{"head_dim": 64, "vocab_size": 1313, "norm_place": "pre", "attn_scale": 0.125, "init": "normal", "max_grad_norm": 1.0, "warmup_steps": 411, "decay_fraction": 0.784, "final_lr_fraction": 0.05}
Each number is 128 + 24 x the weight over its row's rms, rounded and kept within 0 to 255. Layers, rows and columns count from 0. Numbers have three digits each. The size before them is the row's rms in percent of the matrix's.

# down: layer 4 MLP down (transposed), 1024x256, rms 0.0361, rows 368-392, columns 128-255
# up: layer 4 MLP up, 1024x256, rms 0.0377, rows 369-392, columns 128-255
down368 102:123124115157132160149076142129139119140146121154138093132151121117152152131105118087130162129112137087133144153156127084124119145090146150121161111172110150173116133159122135133113141146162130101137103135164134125092159130117084101156096158157124143159083126144124153144117117131159115146127108115153166134125104130163097127121119111105136128138132157096110146142112152125121088142154
up369 097:149095093184106151155089150152092114124119116143156146159108133132135153113143104121125155146126109157114107103130182142146146136163168120187116120131078117150114134137123132125108127096140104109104127086147151111119110104121087122144150183153109140151169178116121109187108155138128115067140105131103126110144145125147094111118117135126140133189079130127133151106132161121087125148134
down369 094:130151140078143134144105136123138103139141074096100112160152149134125149136122173113118140145078142161106142160140111122150134149108154126107121099098114139080179100118103115091132123130141103169109146132117088150145141192157143120141169146132134179073103094142136168079121165117154114087140131168133152130110102105132101131149137120096155147147152112153124134120111101096163130142120
up370 075:177110116112157150151104170080158140112151106118117130164126146107143108098150131147104125120142107152128116105152131107162117140111168129153156105132131112136117077150097122139118142134165118108126150101108147115121159137087066138096155122131119119076094128147102136186182131130162109130134143141143138091114144113141115170105119118079113148146131126089087122112102157111087149085191
down370 073:136103129133147143157135102159113153104159168168117142094125147070135131142144166116119128126144148138161111127131162091097122146170126091127093113103114102123145122098085119113148163158162141143131114167132099110134109086076100133164090088131151109129164124078152116100142129107117145097140124140131156095134222127150127138141101145083140095135169114113145111127113077116128098172146
up371 103:159126083128109117083134085101116177105144102148149099167121128126137106162134075112173133100191151110105132169118163111122142123152111184143120109109101106097105152103142125120104169143156124097167165080123146124126083141145155174118105149143163145135100142118086117131098117149118112140129074140120154124141123145116131134128087114092115125176132098134110097178161114141093117151162
down371 104:111144076127148078123125105142138164136089096107129122108090094131146110144095142089114094098137155171157116121172111141136156133139118100131086113155122180145116101144089159127111150135103135150132156119113070123171162103108146114137141137122158127107184151122157167110167138159092138106142127103131137113150157130117068160120171140134133076110093118120128117115145134097122113136141
up372 111:136135187131152134118095116131155139131108113131140078124149120101128153137130136102156106167105122134119147159118137156166100143129109138101148134112098095107125120127103106132152137145152127149127121133095064077127126106134158169122172115175160111135100103098125103132107143116148116145132088154133132099123169122176118126136129104116159089145107121128107100161102138140111149129150
down372 113:128111124146116098104145148132125122112135121115162114140126140078114109146110114137137178161139098127111094093148118132156146136163118108162117098093111095149128103140106116145186149134144143145130141116125101092149155120168138122102158120104155134155128131128112125120119088102122148147120148118120163131137116159179155133136100116132132115127168117141128154147125129122174102131122
up373 107:100085109125078125152148133113119127138126105137125163148118122110135094141176125153124150121127156158151165141128153136127107121168181129160152114124105094136104135163118107171120155128126098155133117119149128097149110124098127120102147106108156163130166151168140095141108133189144137123120124141100181113121136140131107114136140131117143159142094108127131127092138096153142121126135
down373 105:099139088080181107116122154151115102109112111135100107122090104096138171145111118140098129136147132108115083163114119158154130128108143118124085167080104132127112079126135119127128129137121120173119111119131134127174163138136162138113127127092163137138121151139111122162112111137103107145136130143086115136149132162121127106114180145122105134131128113097090109153098074097074125099098
up374 098:148092129162107094138099125121129154140101141152161163142119130098141097096092112123156139092112122126109107099103110148128144120160167138145105161164129085157139101159118117169203124129157130091140141132107112142113118125102074136113119123093156126110102093138116138162144130139109111136179153177129143087137108148128142117159124155119121102122107141127105151135106137153147131135168
down374 102:116115104164050083154136161109099111134136144115138163153089101165121163131112158154094142119086113115120162130126153122118157141170128097134094141155129102138147121124119150168136139116097118151155118141133110134135116103130180151140078099120139061078160101101115101125070080120140093126121132099145098130162175102129136135097113168135140136171105086148143145068132161151102103127148
up375 093:176132111146112174118128124112113183105122090158160102162131102108143114164124149091114148074166082143132122090155078135156140095122142168148114144110127099118133073162102140111136123120108161106181128167128133093122129116133103137099161149062122139126174123140122085116156171144137135136123173154156099114141135145148163112084106155117099060139125110145147116122144144114139136158118
down375 089:133144099160149083162114143084132086157137124131181090112134088151126099131104140126113140133122155129137145123130158137088136128155146144116139109118145159116131121117168109120133138128112151086117129105127103139121109113105134154187125113143203109128126116150142140112133141154107115146134133117180132124121154121140137096140155157110070127146097131126118136143098115120124147109126
up376 103:120146105136098103106137123144083112096111124114140087179141151122152125112133108094124094115131153115082129179141115142148123126158132170139145196134120128108136121158123109084161102164097178085156158167144102138121115111182121130108103149127125149107136111158119117141152147140119123135146111173156125107134132111184113110097117091128122113108120159137115128103153146138117149132118
down376 106:140114143165126098166134117154131130121142125113148129126132114183127149170081146101107133156123156120135120123122152128145115106140172094111137145128141122097122126095109123091077158165107093118134146097097142141084100119108139100134097092134109150180110132131119141140120138145139110169103143108141106150121121123138160123100097146121102143134106123126107116131114099145122147161160
up377 098:112123184148110125111113135138130116124134121111129156126137155138111125128118164098113118121196105174115132123114115097135119125135136131166107100133126108123156159119126138162120126142108123119163124146162163117110102144096085145153116159072091137112134116096122134105156117137126121119142184127103111095156137163120159127095119121103098120120170161128115130094108083113136139136143
down377 097:104142154136139153130170139172106108092132138157121119173109154099139152139110153111107118119155172132140121103153143136102096151137110122077126109133123082083146104137111160137078124118133154139123128145134153113098119139113137092120162124127113104127152146132132107127115087108146080123123131112144110139129110139128146158071118132061128116166157119132130096117118141155103100169096
up378 102:150110141137113137079155107119134094115116129094138128150135148116151088119172128102145112138132137126137154101105113104145134140141106144175144152112088130117150143084159087086114149133104126104131152114161077136156085140116145110131144134132125137170154110163137110126174167107119187154152111130101140118140072107135080090147147154114106114135105109123159171172173177153135129131150
down378 104:147165121111125141143104112137120112157155144149152115155091104115113118129116115124151098164145101090098126195098116133135143096145138107130129109100087162185124071097134128157158135123141114090133159123079089105134152141107095087117146128126158164103104127119106156132127141153101105135120119163151158135094132093104151137136136105131105102131138116170134099135145121110128141147095
up379 104:111134076139126127092137146122138117129163150175153165116085154100148141133143133114129137098126100104144119134095111166153120173156120113117129135129104123148152147122085129143141137107162108136126106134167087104124144124161093122140103097141172069078149117140101128100126126134158144094142109145098126131152071153150116097153143111098144169158108125113100137109111135143134101138112
down379 100:140107148123146085159145104094098160157122127158156159127172148123106140132115140156117160099100121103166120119112134146113108154114135078116168082145115112116118132126110145105143117145114125120164139147160111150119111107124109132134169121188142124128128179131140119085158115154128117173131109091098129126161167095151103130113099098105106130105116130125126064165191126110137154135088
up380 104:145116150137102122100112125123083102137141112157150150106157148131106139110132170120108133125138102165105167142082122117138140160132153148128132142141128096137113127174113124130097148137171142128157146145097127138085157076131110093140138088129148083118121081076136144130133138156141139121096125100137138123097141150147149113114104115100161166122150120111115099109102085134166141127135
down380 103:128117131143137068133108115115142139115084158141139134158100097105113120135196135091081120170130135093139170141137103120115161097125130137120119107108123155113134111089095117140122187113109151112109110133152115120148175146149144177123148138127134122126128092117127127134132127116162103124088050091161133149094136082124161126108148153152091125108099166128103114145112167077151151135141
up381 101:120131133152110142123158179108106130136121146156158131096109090110138125134141175097128103103113149125138152119109086131113078118132144184139115110143121160141133093099128166138180129144149156126145145172109128125058109160077123099107090121106140160133145089120100131101143141122108116123156080112106131118139125144122147120160142117115156109123148125121095109120120137143120128120143
down381 100:135144144163103127114130170143109154099102167157116133156101172110125160117126160111125111113131136103142098142113107154154110154150107135146163106127097148132149153115112122148148115142182109105121113118142105179124137134075157121103122123120170130155097095119086108171116130117137105144096146108116123098133181119207121145161110179141144083139109122153132136139131157114129112127116
up382 107:111094152164118143131137127102135145153106138160156157132126185133127112118153117135136119103093076157125110150111102142144100133131122153118126139149108106146124153143140086095171100130104139144090151119153092120155128185091085107146103158117153085082095172089137128140152167090146126128105115123107126108106140175134127086111177121114161138172148189135105142126095149105138122157154
down382 108:106104153139126109145095146122143134105143117181149110119106131142127153101130129121135088125167122110103133160116093110106121168097124147096109143115134126106151109111130148141107129107140128180171107072177124133124120129157124123159132105160105115181117117161111121124126122112129138109150128136126144127114143113123155120137123088132113090068160104131144140183095143120131139132106
up383 104:144094143156108118156184122143110154078081103121149132116176161103105161126133098129130155108161118113094131128110093153152117129098136161148126105162121139127116078110144158144140095124147128148125149145209107138105121173124081136134122147124137129126132162136140128075118141118144155158116126106144124129123103091129147112117112143100075126140114093151118133132082125158131119153121
down383 108:129154144092150112142142133146190109129157117106114104119102162110117120093096185157148103132144140125129118106087129125109136124141110143136116111125117118107140091113122150119146147112145041111142126108155169153153141096109113132093130122117150109146121134141109087142083162150069106123169101116136113099162123130161183127112176114089132111081154154113118118124128102098096134114117
up384 107:118145155116118116147139161126127146076122105162133139132128153142119123116118137127136101151124159119150103169151086143120141203137105144112152105152145114160147129134121103139135106124105120111113125138100107125101126130118103146081118091103133149119157122090097191141118165123154106113168140167121096114171084095128139105123128105116163066113068126125084152105112111104102115162127
down384 108:151135108149127128131115113136149131139101108106162115129149133132093134132080159139139133112115155100137142162053111146125168117147091142130137117114150136149137134137086122124118107103122139125108147133149147103136118125155131158102106122124143121141114158106106178141080112195108141101141122097130093149118067132123130140143123152112105145144119128114103121160098167112129063154140
up385 104:142118111134129096154132100049151164124103134131155117196169127114144131138107113129158114085129101162155128131115123112108092144128117121159114134101138138125141129107097117093115057135109164132107150120134112124139116147170153173111123118139106129159129148124173117159191152123137162154128138172113141089109108098132113067132076148091144099122118103136111119148147120116155151133122
down385 105:105139143115128097159067120132105087100119162099129124165160127125106126113152153142144121133119093149138152104138148072156124145103103131091144140181123094114141123116140134074101123113128139134132139129136145118112154119079154098117171184131100145069127168130166162121132111134138134149150140123098149149123116138168093121103140103115114164141084108127087109140112114126111124147116
up386 098:148158125158114117150069146130143131087147111152138120115101144144118117110101169131116154111092134141154085140096117149144142138143152154157126158144131115122111136199166141121143139153131153103161138158164107106123141144144124131110140138148151132100144151096087146135133147122093108134084069149117144086149146131155109129090131139114108115124108144141092114119153114121153187135116
down386 100:109144095120134143154132125134107109142109155102067083111146112106095115126136116126100162130158133185124160142154127168116145113108121123120113091153131170125155152110117112114100136116119180146124153143141166106095155109140124092128115125116122114130125127128103120128083102138135154126167169111125153159137118139134129135185137083104106129108128117154153115130090119156122126089125
up387 094:135137103173134121147107141118167121104109109145138137159133095106125129134113113120153149096134109117109093114104119162140101113121169154120119172120121126121130129107150109125192129106147144097135144156134104156128137153173106140127160164148161080099077053080138123122123151174090166140129095102139134129156144105132096119120095148117082099112133115108128134188115165118130181147169
down387 091:143129147113181139095138169137115124145165137132165113125143168097146120141135095124147135129123159147097108155180164145151136107129115132110079101112153152119168106098097146128088172090115079167120099115112130112132129087093141114142131074170155137110099133158125166140123127121146124121113160121098113113112090102126128085145123144135119112110166162105120113099119092128130093134097
up388 096:133113130106130138124119135123133075099089119062176103131104141121106084113156124130157125128183147083111119130094096148135108140108133138146072117102105144110136159091106101135137159136113139108117110182095131121118108128150116105098135135146143141132099130125118151136125146149111132144123113098132173120159136134122106101156140137119116101138102133138116065194185178136137124115151
down388 095:147144127122119142112093126142133161123157161154154166152126121125094140127118138166157099128114125134151092143157140137088123089166141122054132073132095136184136114162129100123160141099091112084108181117154118128111083146128113121152110129143145147125129122109129142112124128134107141108115137140135108133116103098112114159155126106173087100140146087135115164150113111166121128164100
up389 092:120110146168139068086101137149080141097080162085164120176102135128149138185115087128174092132158118126143106132112133119170129165094145135162111138104075116130162101093156096138109102167141180108130141148160128128163127125114164151122121105130119126101131077087113123133111117095115193147141113111129121118134104131123116063133183120134096086136125135119172126137132128099100152119086
down389 087:102125139102099132135104106108077134119214114140132078140116139134124126150121134139149162108087106160148124149108141114105092144138135127101119106105124118105142115114115146071159149113155132073092105080091111105130129136104086160167121116107166145119122101145138138080130158122164161146109153141094137119138114165127138096124069153126111151097169140118158098099151158120097130185150
up390 094:141137101109148099109136117131199146121122125132177096126125105119114132126186128131128097123069143079154125163135134151131148192134120127114091109152146121202138134155155112138142097115140122159151145146139092100124131130159152144123119085134119142129173133097130147103097104154170150120171152119118108115117122113117077121114113130107086104154125118097096153138145089106119165163106
down390 088:155094094138152116099123156116110134131120140155136165158151142145144133132134205068127148113203165115152109119147160148112128095152144165145144124090137073151145148094123122115144159140174129113105141136144172113156088123152132110130116096145126156092091155125090146111127102097098101115145117140140134136134112131092155113165105116140128126153173110120142161106131133165148124142102
up391 093:145117133120091184110112157083108160138140165126157124152108112095148137140160112141132097134144129174136111124110127105159123138156087129147143149122104149127128109082095126094152098112150130148172124146111153132109151136143115179097111136081086105110055091132115128148167109092138114106122103159139124112131088162174168117099083098112115118078160118135080127136106103074159143156141
down391 088:130138155184117123157131136069155118130129122146166119117155184113120104129115156119087169136129150123114084110160180123145132188143140137123109073144155129124148088114073131102144134091116117130146093143137104138124057136134130174150116145107170115147153070139164132167137113110129096127081172116138140105155154089114106132139095132106142103099141110120135086122075121158093096129150
up392 092:136139140134101110124178157062120098147092082148129134214096101106121096126146127094128099131131143128136165137137132131136115118140176151139098107120132117085137156158153140143107134145134126123139104142148128116123104160128099142091141187153153163060132126128115127130131155154119138154150105137138135127183129132116147083129098109103113104124128113177119116168112164148132163138190
down392 092:137099107140151082121098147130182102103169125155123139132130141117139145137134091160169105134105109096113119105151132127119112093147155160107142101110178106136179124122152155100146173139145162115175087133102118111143126088113129144168133131122141094143138121153107137113135099147132107140097146119120132135150145112143134089073122174086108140118126164101121127095139119151111110101098